python train.py --positions="rope" --rope_fraction=1.0 --attn_scale=0.177 --lr_mult_o=1.23 --beta1=0.95 --beta2=0.95 --schedule="wsd" --decay_fraction=0.917 --seq_len=512 --doc_mask=true
Each number is 128 + 32 x the weight over its row's rms, rounded and kept within 0 to 255. Layers, rows and columns count from 0. Numbers have three digits each. The size before them is the row's rms in percent of the matrix's.

# up: layer 5 MLP up, 320x160, rms 0.0712, rows 209-237, columns 0-159
# down: layer 5 MLP down (transposed), 320x160, rms 0.0687, rows 209-236, columns 0-159
# gate: layer 5 MLP gate, 320x160, rms 0.0707, rows 210-237, columns 0-159
up209 095:149140108139155116093069143100124104089071151092125173155102123168110171155108116150122163124150150105101106120112118132131132157163119106134060174104118108139167166100108110193122106138147113183134110155155118070116091158093131140172116111093126200145200143099120193163173092117112125119141102137133148138158147151115151097185113124112077069050183163170169131163083144132122147190197051089118147119163179046117118103095125143182071185108158096103169141121136140145127118124125088
down209 090:115107105128129172136151148164093133161112255117091156114116177136114150083174109068098125115174118166120130152120127169182109107133151167107124160144185142139120127095134120132178146090145134175140137146169145113139109120146045128075142158127100139164140125109162097132110124169116129095133168144093146087135150096123110172062194146132115133155148105066143190146114120078125129136152116152165128135142135203085096175133102104165186144134150148152103170190197148171130093151187146
gate210 105:138106147126140178111121155161095093133081150130183133142104156153157128174123121054076146106155153150137106091157128086167101089119144091086185089147144119210180117112143106149127097125123121156104120120093095093173153099132105078121186075095103118115160140092107150145148177181098131141091166053199168086159115109168158089175076110063150122103158139122150118106105154053143070142100118129108133161167103132145140133091075131138088171152129087061177096157145120109154179097140142
up210 099:137150100102127108135116112118133129098137098126119131088035064120092144084111113208158152162122115136136081120136127177114116117106104218131047102125154111101080123166138104105142164140145121063140179151172165135088101114158115092141080162112118069134151153139085130113133085105118165095150122150091174097076156158138086123104119123181109141110087096180120146142154147144099140080208115130079124090128094103123104139128179115174101032112103141154099169137128177082153068167127132
down210 093:155152181131133101110129132118129116066113026156196179101176166137099132137128124202157099057106106123086138124116145136108117134196131118097102132109157116056154161123136147156133101078091115141070137139076131131152149152126147082096115188086123148107127114187138088149159120106086138102073120098143114100118145049088147160166088138158112106134098093131134136126149117108084098126159169129123183112134117070173104151196131177127152159131172186125179088077080113121096098137119171
gate211 100:119079101106159129136131119165156144129153153115166156091132119139188135133192155080129108177106122180100122125083112107070117064171129157151134088059131107139108133166094161083127057081062151101126171143077149097097133138101094119087076054200125128172116144145144124090155137157165165070120152111157114128193145126122098136110217138111189134153142123120163143110130112137103130123159090147082089136132124105189129084101128150147140124160180159193116128185143181079099115138138098
up211 097:133106133098093189094090132139142128186134178124180203161155141074110190106122142198156165113096167164111171163119152105092164094118096158150096146220151155146122152109122087129115146167094101089148122147066118092117111069158089080105101148135216094146132158126146167145073134174109156129143131109116073137112056134154092150141179079148122115089114099122151088159157155124151170121133131107160122164124109156129077112153072130135136105152104136191166151103128113166151103201138119
down211 101:135161138135164135110165176080105114183143091105106155127088098109151088077186120115171131150128134140157150092167124127102145138143137141120114125107125125174128100197157141121128144143076158117149120123149107095072150125087175166141182124080127112123109101149144134175123128151127185120096189143100132178133148159231130154116112149099193052107114150144116198111112085126185147159076126180142168150215088051067114088152147120187085160107156116109139164158133132145149129151134182
gate212 106:132178168136124158103105133128066155127147133091167141112130143091123173084146105169113144164071180151097111080156046078123118179124125088192144164097150148159129204184156079078195136128119106181126131198097101129165141140097122125148154108108114092113166118146151181122156126151113102125183070107123144147126123092167099119123108137157162164127116128103119099139127114165161156152109091128138131158062094116100073147152108075084084119132105089191150195165141104164155112167157196
up212 109:084101118093101172113128112171119111130162133125171155151108111162154135155092091165088140142151122126147095170106189096116139152107153160096120102130076142094102166151154108115100085118092176093109078167075099123116197154167103115144157177142146135166138153134152129169094076122062114129126188159132127145089111097159195195120038110148152074149191091175112059102155100156130087135167080101128180099105121180123099115127081117138178121133196130120134174175165165101102139104131128
down212 106:168150130072118180076094162137175126128161196116148169143102114091138113139080116101129129162144123111134102139051179138098120096151115151090157166094098167130152124078147137133123064167141121086135098123116116121095168118153122089093100130115144122135147108117106176158150039098100158170160133124135164148116088218109113141146106130138116073201159144139141113078144091131105075106111139045064132048086109116113099077138038134099149119150124134135116121142189120101146145165134172
gate213 099:128142094077103145151141099153100128155091102135186196141147152124098148100092119154142109134155111167081149172098144063101115103128106145104091158141150121109160127141149134104096123152072174096097161089133164134129134124158152104118158103142140089129157118168199130181169180099123097091169140149106154133161067151032134138093139141146191209097078091093136178200107089121155064135084128104161142135124182134079101120111087170103084130198121126112077121132152122101129074141124176
up213 101:120136124090122127056144133165087099221093145126110196167169149149135162114112173138116121167122156110120141194110148120072084153120109117156139148149196116095165147172094128078124139154071106109136228127157066135103143160095150106196128077107101160149128105109155118167141138079083185120099123102106150098134109092099137107159187171144110084110143097162108098105128121184165121132162139132050130138088101063142095147169105130129114118130085188139132095104121090173148149131115166
down213 098:097156112103149123140186129156101118122216075148055122128160186122156111048118037129128153109095146149129130155115113093138156101131054138154108120112161145129089174120184151113165125159146111101148164133182141096144176123149159135142131103152102108148171144089096114124179182139140130142124088101106139106180110153133140184073131161140140091135130080112065127123182062183146212153146154074090143140099173116113128158133132143173116132138126116162190127101202166129146146141130085
gate214 099:132102151101123097129118114136114158175095189205152157090138130109143161134104134085184144120085123131162141132085100125157153171095124150195148089081143145096166157147149125138141139157138132138107096127080141163114147119175109151068160112170160197161068134146104096150096178126135047148139171138166081110112043095066161125180107120127095121105111185120024085127142108160075044161140129105110094126122116072138130117108101099110149065132161132149143123121149166155146127153107142
up214 092:135148182145120166095128179085168124186097135128167144136179131154163122204100164084162133160165121106119120084062143155077103142097183162186089107050134147118144132101156131155083104108149106110136062143091110205119130118105146096119115164152106119141144102126185104097096118112159106182123116169131084119122131117094111074104141139122124167150109095191072099128137089073057071197139145185092125078167114145183136136113110130131134107131144093082117134169159113178138122157123166
down214 092:174071113142120136144148131198122124226110059105162151167110137131147140140124128030160167176192160151136130129138108130085155137078065096154120093152112131121134129126172141097098111131115070172149158132149128203154122081190149142085109097141105117172091165134145074151125155118091093126165129148105190165174091151100185130151105178109138138103144155119116139185140113170164074152098184122118129113124139134148170149187114161118130088105101091130117165125087116180176136098166134
gate215 099:092094051112129074170127106122136125116120077107101203132095120167144153113140052124100090149119087142075121080120171150112180085106140166115095115145125107120097148170180081078094118126179067106130078079155111083137162119144126128171099112153103167108145126151141182102103142119090102144144189146135195133110128204060118158134138106122142114132132116130093140116148187072097146134161117148135183108101139147146094121135134173068143215111169145109084106141155205137156122096147118
up215 097:110115153188184115160112138199038111127149110074119146127097097118146149078065127134098182129125161098157127114114176162145109136089151142139126111108185115111173153114062133097108123186101179147123139161099113147085117145119126121078125131134103158118096176130114077066150192104096143062136127119071088110033096133153134045100087129179114116082111178113156140179113165106107098102143093137125131128115178119091141130124133172140139111141119095153152106194090120128146144185168107
down215 097:136154095154133152139114175147131042146148168174121095149177113117109131088069163129162095133131103127130053142109182140155098118115120183178132160166114123106121114145147126176128090171103138092160071156126119087195143143094177105127112094150144138120176131118090110178157138148055093067126120086180109146073078129133097117177160151087153127107146100090146141105102132152062146171134128082120164101101091178119068126137100141167147130164146122125153088174135143063071162105048141
gate216 101:207161174064090141113072143097092091152115172113166133100109091154098140138117135162100144172060141169112108118092124140136173149141134148101105095112093110060143151136150093152116111102086154166071124155088146145130164137159122145155192099150130109061162092144098121140067111120145168184191095110105135165201130152152142113152167154136178132132150060122093096150145142155098103138125121153116123114148086078229116148133151151114178075106094185147140114128160110097101092110096177
up216 104:133092123107119121167124176212081140129127130121108141127105097135063136094121181148107114136138106105107114128165111106153172137110132131120141129136166156203101114101165150163139174127092137117167131080105099164105160182158199164096122107111122085116128095108111162134091166173095090121120100156067120145122111066170168090116159133038123095156128093143172119134150161119173130169132146169135097093142049137166242052165105096142113140177113144098135161108143081167158140170138114
down216 108:121142151161100178118157114145106143158114142192092176144097129134143057159086085198156070148128138118170150109175131142144152124140124128081154134133151100158105129112197125112116130149121137070130141115135172101143154062132142109116152148178098124169176136132126129173222103112149113120125150178153152103091087165139095212065154139174120078097108061101126117111148148171133123164116112111077097131096099095115132038184132120207113117170124097128195100105109108146137156119119081
gate217 104:101119092104128165108091131107139141112128125114107163084134141130118154084083141132207162081128176167123161156097138124183209098148184099150139101159150095044079116121119061158139127114141076157062128190120137097131156109094101078098224093115176130081095085106106122114133104143150162126116121129100140148155162131164111127148081146088100047128059173111105137176098079140133143128136088142100139142186096133108136147135080144083136149101140140076070110162143104079112127150137130
up217 105:079111091139105134099137170047162102157091151159164169147131139184147108214139117145168202113086109103135144124107178125106156179122198144139102133117084146143154163142112132119162122139151089136128097150142082157175147173063096110168137060178083090148128149101120138135125135129096084111139160177101209165135133125120122151171106136097104195088131116158134105117121156120172128164153092133150143131190169113111138150199100129060179152086132137128207114084128106128129167153140150
down217 107:164144146142131132160070188092107157147130121124134120114126129142176122058150139080050145099174098089101120106169096141127113144103115119140154161106128134151121142115085098171151137095080145127138106112196137109161124147128114126086125126141087217184126110157185122156134127069072136087149181084172184086123122166102139104115074139087115167108115173147114123161134148141116109165136178089187181094104130166141152078155181126126129152113212168117148149120107084106102177179046141
gate218 098:155227187150162089128128118085099199156114118165161140101134111145093096111070118118142103112150166151078105161140129211120151123065126142089182105101162114127169159106176130109130141132105141086046150086064176145156142082106162156110159096140104094113091132158106130149105151142129166136176107159119162126129114145107086121154161101124122095084173109105121138140144157078039111156144104142064115116111114134078144141157197127150157168113160093113151111118146081190132117147097071
up218 088:146098079171103139149141090159085050113149141071134119137128166152156155159165099118148105171127095069162183138091069133068106102150137155164123144098129102123087134118097132142149115122160138138100087174149118143125128071107145124120084123166124155072128066098090138043071139110124118147131134130087152147086178098152113137141115044177157187159123157178177157155144104113164044133139135151118129192105147084157177170124182141163066135117150136094124113077144120151074133108129116
down218 100:093098125129166197129127126132148087137165190150099111150142178093069082109169126115162130078172110214146088105136190143142147136127169080084163139139144107133123119138174108107101103127172145086168136118175139115122153164119107177181137104151111120128175136191127087189193145119121078182144176177159073071130099165134166118160166142119111107137078141119145158141136106194185154097096120113107136097109110131165113133099084159102113134104140112155154118093091148129195106107049085
gate219 101:184163173108089100124095096111118099106094134172131090098150191082089084122114118124071115166153087136143100162093148106063126090105157136139120108175154119108126107109111077143155105158157092148125130078155127140113154155088114119147170198093122152150156123161158088075154085176112163110164095071114084095131104179120103100092071120127140145131118106145088133067117073091115067131106107185092131107203120095092121152115107107167101161089110170094166131079098079152113092132053087
up219 107:125139148135179136152097077155185128183188142111191065130129128171089119151088122151147076213153104084080129088141186100113168184121131159136125135114147165124162207138131160139171148148111150145153112150143134157159180146134172120127099100091137086073108127151114100159200148144128101161122166073091099104119127150096132073169153126064159134138096145116120158134048102133127125088136155169099162154147154128109073115190191112131160138152106095203116080150124138092115122119107121
down219 093:102101133205115221153084103159143090160123102174158084058151165144112156126085124209104120157102188105094178094158161148150116173112123055145106089097116152086120139117137149153141134098103132134141093133132150142058230147109124084129095159133112147162151154180129062131184121146135060122119157149110085131164114148094126128061127166088156104194143126115102119085146115160123132106122139092152123123132157154126118120127140177110151086147122085150168157144090136104084103086165102
gate220 105:156163133095119127069145137095108103161146082095140112121131139159121071110165130114152170149164157164139141094132093070157167091117103133124118103104193099113104119108139135154141122142112156146080104104134139125128083079127146091170105144166149114100142173081124138152083169184197134152164205205101123126128090133078107121110187109155130126135110103163148118140094122103077095147097086101085177111093072075140160059130143150134174202119080077104109133124127084070104141180088210
up220 102:136122147117154090167098154118092085189139087182129091105098138111095092134117123163135118191119120117047080115191139140154118085117133151162137168158181127075110142177133129089139163206102147163128145118128153149131155202113153066117173159052178134201074175114101156149093134148120160126166081131107144078115155131067155146139135171152146124170139164107111128110114106150132126037119163065071109127096111112154157126117142158135150176106196090108130131166139102110109138155129135
down220 101:140118079141129087139156162145099093135113105162095156131176089134163093109186095129079088120193100127114118170177120113101179116125186125112159148164111123143135098152102131143106124111092174099159146123127101105145206150136160120121177118117144119156178104163190154149141121146101097137131122046119145130115158086195138144137121169143167111074118090131131141152062048187180176174179117196122146131135174129121120080189112182112113171074148148151124128161186148143168070152131102
gate221 102:138117133119090142051118133139136087110129123147152124090117116159063119156166090099083029102122110178104093088190128112085107098045140151187123147091168117128085121126152098120138163137146066143094057078139135113140158090172141152126136119144137179244089131125139133117203106187087132140134119142186142091117135122127148085150157113079106112145088159120138109083148138141129105123120119144163156076126178127131098130129141136135105127132094092112150164158067126152105151202163165
up221 099:148201167081116111145147131074113135140158121101138096136155141110177133077124137121127126161168098154130106095121139105112095167109150137165183146162153112085149115100106066099147106102170143084143129143180129122114154058131098124112141068111135069180176116112116081182093072185100120168129153126070124103161120080076122138121118193106132122135063118157180163130126109080083132081114155155051106135141104085150106066141115115115173108131203139201140153069128171129170133122104161
down221 098:073103169120107138153095101153164122134135111120149168166191119125167207118113126142167147166156111137125093179095101143124140145136127191161112117115145188132130132128162180160160137128210095180132165105143161130090135211181113099115149107141141149122095133180115157151137125123104116107143103167110076144110108129065133123108114145082126165123172090121168112136160104146147093092058144079174107146182135191129174112092155145040153114046205129168095136090144104129129157134122083
gate222 095:116170145133076086125153068116117130103113119160141169101136136145159105077057048079121162116113114095109106098158141058131118131153130163156114117107130110134090075070104127141084168126131096154155169081135140167131162205041112086132094163105129135154106136177143127098115108123159123134110147142152116110142147089147123103055130124118174102139144171096130112113167152140101111110120096181128162085185139125089171064176102086109092121191168134111042149118118136138131156123034098
up222 093:175186153120060139145127074137117141130127147192132128113128066182119069132131114123151114124076161133183091102110090043160187135087097119200100176169114145108143102087115190117128159129099076125169141188106091070073102145155150108107119185170114100114118137145131087136141107114165148082079155128168118159140158067154137115110134131161144151087109078140099152164129113158140050176099122097133125134149150148153157097097145093139110085144186186073138109140150086134145129159100147
down222 093:065164169083109156159158146097157119105108013144125130126089137128110154128067118120109120167159119113166116099141166130074076120126133051063170126056157123172092128171171150136159093171176149151133117185184181126186108131162102112129106098097093124186120134152132137122133113126120108113132090143143132166123103143099105069147120157114105114191116118123109122107099147077165171090083139085136089101158154118147164067147095114139064188143099152087096156119126134151126176093082136
gate223 098:139131087141139187135089154115142126096113140129082188075117147102135105104129099160082150162157095062112136124144120099131131098081026154156081130077070131172100059092115065125096102130174116164135152139095092144111182125137115167108113141144135160128142166134086074114154154188117131110121113130071109158126116145095042100142115141125030146098155181095146117113112123124121153134103125154155086139177130158150106118152103100133165156130139123160091146146184129174185150120065201
up223 099:193149126158129216204055101121134108109105205088157131128112090123157126092169158158183105116148149119068120163182106118131162052156143100132092068086130130154145150136108069143096101126098163039154121177094131071081107127149116164137096140093064094119113109184078157106109125088156128101123144137114113142116092126177115107084136123108101103129135159142083121122160164170102091102122151087108134160138147114099100098156134132163149113164117140100089097139164080119101146074072138
down223 093:118127090161187187145148136131138098110129103096096113127156165095173143157156103197132114121172112145148149125153160102086108178146146000176117143099139123135097130084100140153109150163136122086156121111161164162111170115143128094082162144114186136124077109204151154109132193103131139118086132123073098138117081169098157091072135054155103164160148126189147137049095151126099173143158118098130083122146125114125098105183119153141116172113142093135157143192161125129068119131153136
gate224 094:138131156170171111123122031080093136189139185137081157134168157155170101151147118070122152130100149146140095095155159152061185115084083122142145113132147077136153171161079160154185142107152176144101157167133095088162142190097156080103068139152142164167110172168099145139148099100113077061153139084134116123192110089190156118093105178106130153103147093128102129096116154154086110177105128131096184124117164166163111105171133190099158166130146126123126126120162117151117121157112148
up224 099:141081094162136140164134102147169143119088114107114115147123153143116126094144086130193138153182109145116085152087096128167064170078167066121097152133114107079154096105142151088131177102090132140208061110113123112150146172142144132166137126164131048074084093113151112098177131092177129144085112102202137168148098080146108131105180135127184152049109121184181142144168127134127172143167136111125136121076167100108102167153191094098123132116080108103172158099084143116149125096115098
down224 102:136147140116077092126083121133103086125136031077175132106176182148125132031146082029115135158094113132106123138175091091207094100183139118150110120104154158104111161084111100149174161077144124107086149174131189133114096098090111156102061094130161138175122102107157112091116160192174169147087107126102167142114136152083110150135126137122133109112129078135102179152130166140131109144108164125132089147162115106126109079124164116133202088177131129094120158154138120136097139147157161
gate225 101:102130163120155190200117025137053164146183076174137172161108108125084160180165105110172107137167108108087173123165128110145085166132109094153106072095132125159125083119140095189145164133153110099114124129113098127077120132124135104178110162130114132097087117129131142105186111132093114195087143121153116105061187125103104129108105077174085133143069123080098087136093139145110180127162152144106116139143075141091131186097136107100105152097081101100110154127198107136125120160131149
up225 100:117110161110046119129060139096119134112131119191145132123109128120155110118151151145146110094075126139105122091117141183154080048146146031089106138145123162148134087118137107099119125202178203112120113091151139183105105115140169090106090104131107082152126105115092106143107097137172131138193117151192147160152095062134192092123141170167136110146162090147068172180076126172102163119116076158092085133114142125142133101145129191140099101106140107097098063117169117128114163147119131
down225 102:098124140171156106117169105098107142145106086109114108104103175103105099203089162110117132159120094094074138132134121112090088076160128080121167118168143159158143130109142114150119158092133125127154121082165129096127116125096147031121119120150061138141068183147125085115079144182195190110150108078115167115161165140113146144124147155135066098156170115107159183121197117105191106090127149079038122136090139099154075125135136119080136085123157155105120108137177094163148175112157071
gate226 101:195123138152076096069095170147100096073169145095159157112187128162114116202242109150091138145117116132137108111107147112165103081143094141178115109117125154183118173185127117114124121144111068146164121111160156084140132149123242075110133109127114123102127175115109153087152134073140151167069172108127091141144110110140147087164130030109151129139132135128118162115071154135117124115082120168093124112147105145170137092130121107119113153095068122157089135168175104119136167138127102
up226 104:075153102126150158117158097132169130083180131160133162107097092172135200103057127149140155076144107126148140099195094170161129109137152158157120105121137115148149118091090149145131048117071110112125077151099047140125171169134108112062199111106168106120137092086154151062127160149109119122141134099115198177103126170164150105156110093157136134096087130115103082132114167122129095121132136106110142122147127101121122097119141090139180097154088175172171086083094133162052169066087116
down226 102:120130135122146129107095125146143168079070000145149129134147129048118176143098215167106132146137166129113112093132131123148168147170113081144154169076121140138161087120115121102122132120116156124124150160093156152144151146187027088125135099184094148125140130084160092096146111097099065122169138114128082133133135066132164104115133148103147127124139184108162184116172134103151095131122184142117163100098128149117103121153110086075193143130108174093118151147164128073158085130131064
gate227 101:142136106149075097124104098113084114160126117143172111150131091166090048120121119147145170078175176074094100112102114196121140159110132152172144148119138099167119113189150119093116086122094169106073134072118138181140183136092099074054094153138130083148167120130179123091118162169170150146132137085175068148091061122129169087073114127136066165154135108096148097139117170104144154068114110121135119129126123134080118166194150157150132103099126186104148087154062108091111108162127131
up227 102:059178164146106172171130171114161131143164128164104104094088191178110178124155165137160114086114140110089118166135141153145162140136117217089150115125141148122149146131092108130148138130091132141137148128157091158112101114107167103156124193158061150123082121117141070060092099125097125103167156098124138123155185159071136082192145146081183115115161165165089166145093141062090140142196127140065125121082187148140109140135090138133115112111179123129114154167072115132130176147090191
down227 099:150126134100153169126143164088152150089137140178163165136119148131139112105121156127126110191105121134087138089211121137156112156172195207104077134133113144163102157138105045104118156105126119129075095142095140089116127160099097164147134075088061094148104159170139118105103131144112157128121050091131105098069067168088119128085083116165166146088119091138116087078094098079133142144124154179075134124137063096135133056163076136169127136113089131149156169138121153183097115095159130
gate228 093:112119137143105150108145122105093168136116168155113146098128136175134162125154101120160131095119114110114030141128051145199164149099120110142157134114157097218063162107098088148087092108118110109085085105158169119120147147186129125112079192146125078154112109134166142152196180188134132105150172143116093110110157075101078103160158109099123118119149180147170144136148118180138150170145125115153106081050096076101139093096161157143119135179129107124133139174139124048130151071137089
up228 095:157094090135147092166152121111184074129126126128100129163084076129114127145092063146149145164150162088152116176127149111075086164163119144163115113119050110164119116142101156090139177172148123113076106112136161130081114169133078132161120095109078214097106104141172107129134186094181186108131146118111113127168103170131132125122116132105184143167090214096153099091121136124166103101147213134111112136120165105112179206101102120067114150115154108115164124079133171140133120117148195
down228 093:168164149166133133160108144170107086139205165149039192155149109107141130171098116223124104134053112110106129131111123113124172114106121090110091148103140135145122079128125116148135134114158106119151145110121121089135198136153120091107125097104168112118166135151087105168145118122133151171142152097063143177147082138190157181124169104116119160133171130151200110135109147077150125101180231133148118094067148127117087177174124132137127146127162114065178101103145109135128140099185179
gate229 105:087150172162125095146134125095092149100079163154147147114115161084134111116156133139108100154168137167120180114107116148102171068139138133098108157153117108099111112093076080120078152182131126125180143138146094151145108098108099177125103165107153115145158153148169174067117144163097156131171198130144120124126079075167191150125170155128134070152080125098053120149156092101095148152080086094108091103100070095134146189103190069143098131140148091095123082155151052126081116057125131
up229 098:158208125128158074153128111136148119139202108123187122085121175109125145137157167115135139102133241179079160158118167085129175141143109160182145115103154136131129150124098113133105171151126110125112175043110165114104094110113129162107146133104144083140138125101131073097126139144137105118131162125106061107139071058131103111095140134189166178150111126075125123147158149190118109174096164094079040179139155112130122125120107149153117116158171098117146055137160087086114123124114174
down229 098:080114177083106084105109103099146117149134119142195131108135164109122145090145207119127174183160153079085206135105180115136114065159148146109131155136133120112159068110131093095101168124141123160130096180138189128160084118143075098125084173097124096117154098131157130098120142130104167101135084114156170174090095086129134166185125156092192113085096183137088105188155121151082102109090098135152110091055142097148095124154139110168106112091106166113096129098108115168054085133111156
gate230 100:129168114087175114106154106166106154109143115117139124119116090206093141122091099096073164163070122118134110090177142076165133124128102173095094095163096175144169158073128081123070129158171066147121166119129117144103194150145080131115149108117192094142168131085174142155111099153153116138133105181129115146074097142160140104160078089091167141156114170123105121104161147141163136142067156134123153100069168145130105118088071113131203091090087182117115147159094146135200131143102195
up230 093:176129139137154159165089194117131154118148135148118137102120093120063104203113118109175136112139093122158180136164181164193155146156162208120103158148114149149209167126191106156138117143164157079112089144114184136136137121155154119084142121158087164183117098133131073115100134154162137092136186123190082192067127112089077139172072093105120139121143144082167146123123156082077177102116104102117128111098177143125124167133110140103160149125144159134140150107117151139132092211113084
down230 101:100127134133063124165136145085163063087138167151144125101113132120115111194192090082087110141152143152114149150095138169140091109134109128169119117157074065109121067078103102142158127164142088111158175111109066108119139114171094171135121101119212105138101077142078066091106087131130065104132143189109130113144165113169115104097131135169117136129114081087129104158118156137161137122114162144124135119203175151142161213153137096092175172124120135076093085153069183103158111128115143
gate231 100:115098158098050136144168127108122089103121175130123186100168076197083114140132084065107139130117108133091187155133127119126097131135201090096156115125156098129132153169128131131154154169092073102126129137122120142070164179138189156071127174151165174105134117142112115130131134108137116152098137136132109128151120127144090135108061163126107125119162123221119124154094091186189139136144112144146102141188101134176120140055182121062190175088114104132121129185158175118139110116147054
up231 097:208098136129158086098171141116071090119149114115150110135115133137162132123134056117179113124065165138058109120114140161114085145154154140130113142107132115136163181127129109171084072106135141229105142075162133147147041145151137175169093111113095163146108092213097112133069133117187162083097109177085098129126127184146185112075152159139141135112127095110126102137099162116141155177139142105160116147091088130126190092112115157140072167117183130119135166123108125072153122140121158
down231 099:195146109088108155112104118146116107134077131143075105157162150096105122174098180091151158137120090185129177131143108132115091160178152020149158090134100134095165203151095161110094158112125164116146140152178161130166115124103155116090118159125151121092124139174153143170145167186159146125144175128082058119111112137113140140175134093128154130147172083105150145097141098090100134117101160079117166099126166103078134147170087110171050116178109191126133118158127111033109169146118142
gate232 100:140071083104070186129111094137117119163192106175132104098101090106177108171181107167129168112136145146115120159149154119114139143073125122179141090099149181136120139129166099118124083133178167107087137123179136148161097119095108114152112157118111123118119140141168089117114080158183102163093082169134148049155083065097122135164117130130170094144085159126080034131137071190118120148159147133083099131131113116202156147097127123104162073115093125136116056181160126116113147104171078
up232 097:151101160105110095157165169167155118098116120165127118140125083119117108197110193124170163156149107109084129149125071119121130096127176102164148154137176077133122124085060093140126140121131071095165169160194122157161119119167196112108114152052144141119155125124117143165070156121125076126087104110150128204158107163107121139109083085136167130098109143113134140135123101110090105172107118184167147145123155073092132125166143126069145118135173177174122066060161170059107158148097071
down232 106:152116128098142118116106099123172158122088157136144140120077156139138121127099129157128083113074100123118091118104134155153101117160117205161091157128131128128167138137121104143119102142111142178139148011143133147143172147152147122095167103123132097122052168167133102147240150124174129129130050116150085141142117133226135083097164153148121150163188111065137091125159129142105132066153109078125142143134129174164125151127093069159118115172111158140064105112071050109145153160132129
gate233 096:121145088112106110098136124148081130168128132160151161066116102109098137128075119115196154135173108130068174165087153099104138110129049120102154129122115154132110135144110125098128119120049121119162104033133053097152136162097204106123118170170085147125156091110142120118154168160107109087050141143116148167109125146087199124142164061155134122141157209151092148106150159085133058107122155087122134099162112107124099146169146095073084125124119152121134158117134150076157138128124057
up233 094:105112114112127128147086116169169166139203125130108139186164104106103105107116146106147133076190134140087148083075087102132103170059166093149150119063125104157204142137097166152160157107123144135145134147105163139116140109172082183185137202155159106065136051108120176140172180133153152165091117155106157154066123117113160083129212138101183094148133093106138168094152157141144130134179122143131139116094136121145122114139176169148115123158142090122087159121134131126096075099179081
down233 096:116114168198129078104154161154108171141193171159109093119076104131093142161121136052155117084180073155134141178106131121123110121167117099138130141102065112144150141105181173127224116115094093082112063103143076150154099106115122126119130136111107143114071114091103137163136134211103127104096157096168157125071151125165169186094139147133143150120146158091082066143162154115088136104105148156135119100197109105136144175125134078119113077151110131093151132105083129104205152135143089
gate234 105:150136104098111154088106162171159090147135070105119102108088087133075084091108095098126132157177134182140145120133172145132171137112108132074130078150131156110107162174146148103101184145123105180101055146062103089137097115136085184084118163121182152154160175147137127136134140131088136157142101155083118099162102119135108115178081140173124161153181217149116124148175100092060096090112187152111127102167132097163083183108146100146082157133162072083146150151118142069142097120094143
up234 103:149154066172115086147097133082113131140101136091134124080118051113122176179135145108113098184215082117109130150081132101168138145162101111194139164123158126103059135081166106098185159119111158128140146061096094116125153101111148133142173114090103175152091141145121089146126101116114137178120177140157095162144026136096133091111112095145139153145151169106116128146074112153135157075103067150143108129122179118134164159104109146148117117098068087147088136105110179064091153177127161
down234 106:169136071144069196148150170144115129171137147145090107146139114140102117086145105174110056129106145164118078195094092209132181146132129158095076145072155146126129151081118116140171148141100055123144131112076148126055186076128127185097143131214116132138074164082158148127172161190105074143093170119148124148132146150107148114128155104162172143109148104126098120123136147093151149138154136168094148108087105143107097124129144107057122168118171121089142087196122110117107089122136151
gate235 110:132166182090119117154187077110157135150145102123166070099175154148149091149202133157107146084108130153120138121213130173115132144115094064161110076147126154119139103174137142142093100117112070137109180117115103146114123150060109080152114157089100136082091105202169085140100171131160158114123094093070123111125190135153160127084122120152087148119073155130113075063133147174117061095131099145117097125121145080130139118112179188161146114101136186097100100140188113124110158149111169
up235 112:151067116123163138114174121122110180172103107076094200205118150053137172116138210143178070215156109090123108155097129179129138121131122105118156113127152135193112091120149140140104112118130145113163120139116064109145137153132113149097187075164152100170136107124156095095115154083117133076111149131152127169116120092156047164079130150073120097108146083119125166182122163109129182122109111116093113175149094142112059157112139106102140162135142095138111100127117180194098128117172134
down235 111:142122120141097145129151111114158162138115085117151130171151143131149180124104077127159095156125131114140138118140061172095144073115134099181126163146118109147134138132118142150054182178079180163168184078079167168124174152138161071108095193107138130091155136087177128114098102101101114158199174195124078144103110126104149147177139159122129109108132060121121084145106046151123081154149104138115143131180147198091138113108164173071115143104099105142151096131107099071144108091146190
gate236 099:153125105157115139085181139125125088156168067075105105130209131169155075155068111148123095169126065116109143157142170116124151077129109129132138094113142130106126113173145139108152076135066108080170138115057075154148120121182143193167155147148087193107081113145097167105140139130130113150106137169116156145139099188147136136132178086143198108151135155212084121125173148093089145112161118145162153133119098063129176153102124154130148104132076147132117097103117215182140136121098122
up236 099:160126116141149153094139114141175117136167128080105122208071039105135104126106142169164153142149134140120135150097148110160084173163110167099089075098172049135140169071122116117075178119127169157196169104142114131177121107203107122118154150114128120138129143120142107171123113077076103173126107143131050154119139135134165118133141157171137170140152159163120217154066104100152098159160118125133125150172151100155150186128143160168173100178132138094048082145138140126155128110137135
down236 101:147097117110139124095112139181157106090181117070117087123102173104067108148121127120180102115114141100118078139129136058072163132111134255113097095116189179143130107143098121148112141138204104145149131106153125125041122117175118144094091154084089120198164162137163121129118156126069147148141105126162151111099132074149156146122141170144134140208073133147142175130107078107146135170092156183094139106166063100134141117116180096089137104153120095154125114108151151155094137126131140
gate237 103:106183142118088103093115181068150068132117119146080100078094140186172107133130075158104161086119118113138195073191135095151154075136111148172133114082117088121131180142115118124173140146106131109160075067157180147115142148132089164140163171142139142193086110117132144112155113189190166095139161196139109172110134088145085162137135096086078148136063099130060092105151134105139106175137120150124132114144122192173113121119168086121186118093140148160117081096095146136127105101120136
up237 111:088116146161134087144139124131118138144134101135165128168146183163137111078131161153122091153109082125070116202085102150134113148142090077080083155090135156172168124115096134136119092077095187116069179111149076118141083069120124118103109092092104157055130107181077172103084159167073088114111136047109147090094116169083132092122116131094148135125179143086148119180118083139137135072072160093116072094141094135154160128141125144152099150157132094084148179111177090120171155132129129